From a checkpoint of a small transformer trained on Wikipedia: MLP 832 SwiGLU, 18.8M parameters.
Each number is 500 + 40 x the weight over the matrix's rms, rounded and kept within 0 to 999. Layers, rows and columns count from 0. Numbers have three digits each.

# layer 3 MLP up, 832x320, rms 0.139, rows 756-761, columns 0-159
538487528499537474554531461467463458477456519501502508519510568498454544499486526487536525512567474584500495457462486481522448532488487461532510498534538555461470498542582484521533479529487501507567500520499506531575541591522566438423515482551466374493425561515456472445614455455442530495532454456487496507552501459510484514533440542490422552477477520518520486515442479511492562510552482549520537531506484530476501500464489550489535497484492443452523532519436505518506517505539458
511553473488490508551497516537507499533460520513511550497475530435533507479483477579522455485443481466513487532524519460551525505529496440530593448519491470470448573523540445594516532544582561456432494489416515483484459505435532576479412521526469525524590548505466503500490535476463560462560478491493443458484470498507440452521518477549506426540449456510475469565505483549500552540523494501495488476464497455444475475603448449508549440516490535444459508457439505479567504415474544
492410526448475517497487498446483514469477447513488517495475595423443481571481491528550546484482488436421566493402506494479490548462493496495533475524429441493504487491466513491478394544502456515512500551509518459478568557496547413486510478575479546518469435492476465540526482566478514502508555434526476490457583587496537616493489490544496518444498487437561482518510498524512498540460543532453522576537475510481423560514503471507497529506467546553500490519444453514499535579501497
564544519481427487525466483543524542510515506511554498500514528536547523487465476502492455488480490515462469518473558536466490549465468518511511445500468494445534541464503480580473446474535539479456498486499462576469484541474476520517505550488511446531504520503499502487517505509495492525497520423522493549581513567505529478478499518535468497505565561502528488481518481508495444538533508485525482535495561512482494521495491532574543494502548501484446465481541513525492472538468511
549558560500503536567487469533533510517529460478506561504505453626545491548529521485475518599512505473436498479515497516589542461547476532493520523505453538455521498503515468531516494429498509524449533527531470494517499532496535517434492582524505538501443614511474543490441486503422533407466543429444511529447505490519493516463536453530496449481444523473539409476439567454495533540499534527513502483505499471478532435486479471526571484512461460519471513465500489515528500490527438
592472507505510490488498442466465488489491462543523452509479450496521491428507500566465463496496456509512536454490462449430498514556477522457559551511513536506513447526526543519492581515523526498564517519572520489564516502521447509572462487524538467448550538477481399500542488531525470484480484540535494499496494399439532550403494520565508586561584531488485575513517523477490476490530448429516459527533519497466525534544505478516528469561511478494512498527460541511466434475503514
# layer 3 MLP down (transposed), 832x320, rms 0.131, rows 756-761, columns 0-159
507481537476522434438541488465549462595522525526503522536570503582489517437494502530503443493570559503489525488478432412587541489525546495477530514509531525512500519494448474477516537447476511461450450528542443497463530472517522496483563484440483555503490493509539532530452468492493494512522589484443503561569472569452518485483559468524468508555526532464429609444453525522536450538496476521495451451422501472430497481499403485514489555509508429447534578470498447509519505467522522
514543488388500505496521523498501478547519513427514447477525512499505437549529510501554480451545474497482508465544474523485505488454472557583483501439532497496491580550476449435578485484469459500545498490518552454517471459485469543490517481467518541561571540531476503486509535524455551485473457574508553421563533520525491571552514464560467462518443509566481445562493452511453541595480538456468503502443482521413488516498501472440552433529523463533481509577591571528494453558503547
474501473485489494503465504497488565501474545612516501517488499467541479477538510502554534494520467590546518525540440535484537465518476483403473454542546519507487520525548473471477580456449470493505593485464512502513505530486423553464489561474443467447497494427512438499421428547550425519490491447531462534476457499510559433505530486464512483502533440472500484520456554461544535494474536448492567538495540538499469481493507446584457499501553509421465518501560552514482549460491542
444512472496524493479496429487525503565505471505510490543525458524515516538497474542498502482498461491486521496504505463494480468489477504540488476525468487545517410545477490567465532560472439524510499483526441536482537503512506464538434443461512490516483520443462489473482460524463551489477548573410441506379474428520521521452524473491513524497459494434466464557493474504448515520459515552514488497497513533463514454481492564434509566480466562514506506517505445521549489555477544
470486469456454470520492492539429440480472569501514513485542490512486482543497446415501485497515524547510523487519555545534549586509492490508533534484481515465566493553498483514480499502472526508471473531547527562484520469515509462492501499456496423523501411512558506473522516518488500540491507538553475515531520468485515552446538398522479488440542583466527468500500532598484460485483500478521461529498399451488544526457525534481556458444476600515487518551495436471448449450489512
487470555462491510499478504581612482565494458529615422539460486466445523511491453446457517523515431446445425454508479432491467489551515496505526469548528492483494447498495592518523455540482522512499563488524533427488466514508502484578455478529546506533470530471500431587471548491538421414466496448501526500465525504546458492511471540446527502551561566495502514510509525491487448493384456426459488505510464459474472507493494467489433555521486528493523502496525534518442454513527456
# layer 3 MLP gate, 832x320, rms 0.139, rows 757-761, columns 0-159
471510549476527479468456519523476476445539486469509422530510475511443474535466544501499474484509533435490557510473523404478478508532474493446522460502457516537457473520495561455434491469568479559495536495483563510551553471524430525562485496535534481436470441469464543451507502406656487572566460437555422530499558400492550520543480532516472515546502493461505545463540528462512519489454481523519509504477495436505519474530543424533528545490499540468524461492485559513526592436476460
490529476531527479474512515485514544489526482523468502523536486449534507504528480487501545396487513498475497491595523518506473518536464525473523477528474445514510444484525480455410557447523456504449557467506517485509568533464488470457580474469469477527549537440455491512403487408517447523487462428511566513445550561499446422563479507479518515510543473387449443566454520408456480520494523490552560503551442465455495474479475458548521450497467518396495489427520502562492520580497452
496529585519520475490525498515478530453442477495536548511535531469527500524504386510486531535453416482479516457526510511426550509471467486509477494514564506480542520396445483544451504505467527494482558475540437493442512573552470512461636585488508501540529432602512552486480542483467507520495538427496516484473545515493441451475453430510524507521482485524520501493556506524538563469496471539469563546456425537463533476467543499529476474535454512507502503507629473520486512489571538
484415454562497504463507527580527504517525557515557426549471439506482539485458474445561503493525552510535498464554460518531498502500509469512460499533509463509529559491555457496515482515508474505498507543524505493481486524445499547494479489533526455525556491532557453479475433588528496494511541478505503525484435482536504415489502507505493541438579530530554525483471505470472508481505452467536497545471479503570519532431435574470529517548455470525519514556498445524500528463501505
575497542475469499434494517530453583473478504500585564517508539510510468485539481484459486551455528524472558416567487467452503526464529461423457543499503447473538476489512488461486473450464574536461458503535461551502512513490510585455518520465510506555497580516518486487553474516481480482449455430471523476530508532476480508478435475480482474526526450486511430533520484496425524546472483467516494469503557521506560471468521478447502448467523520457481524507516453456454475554502525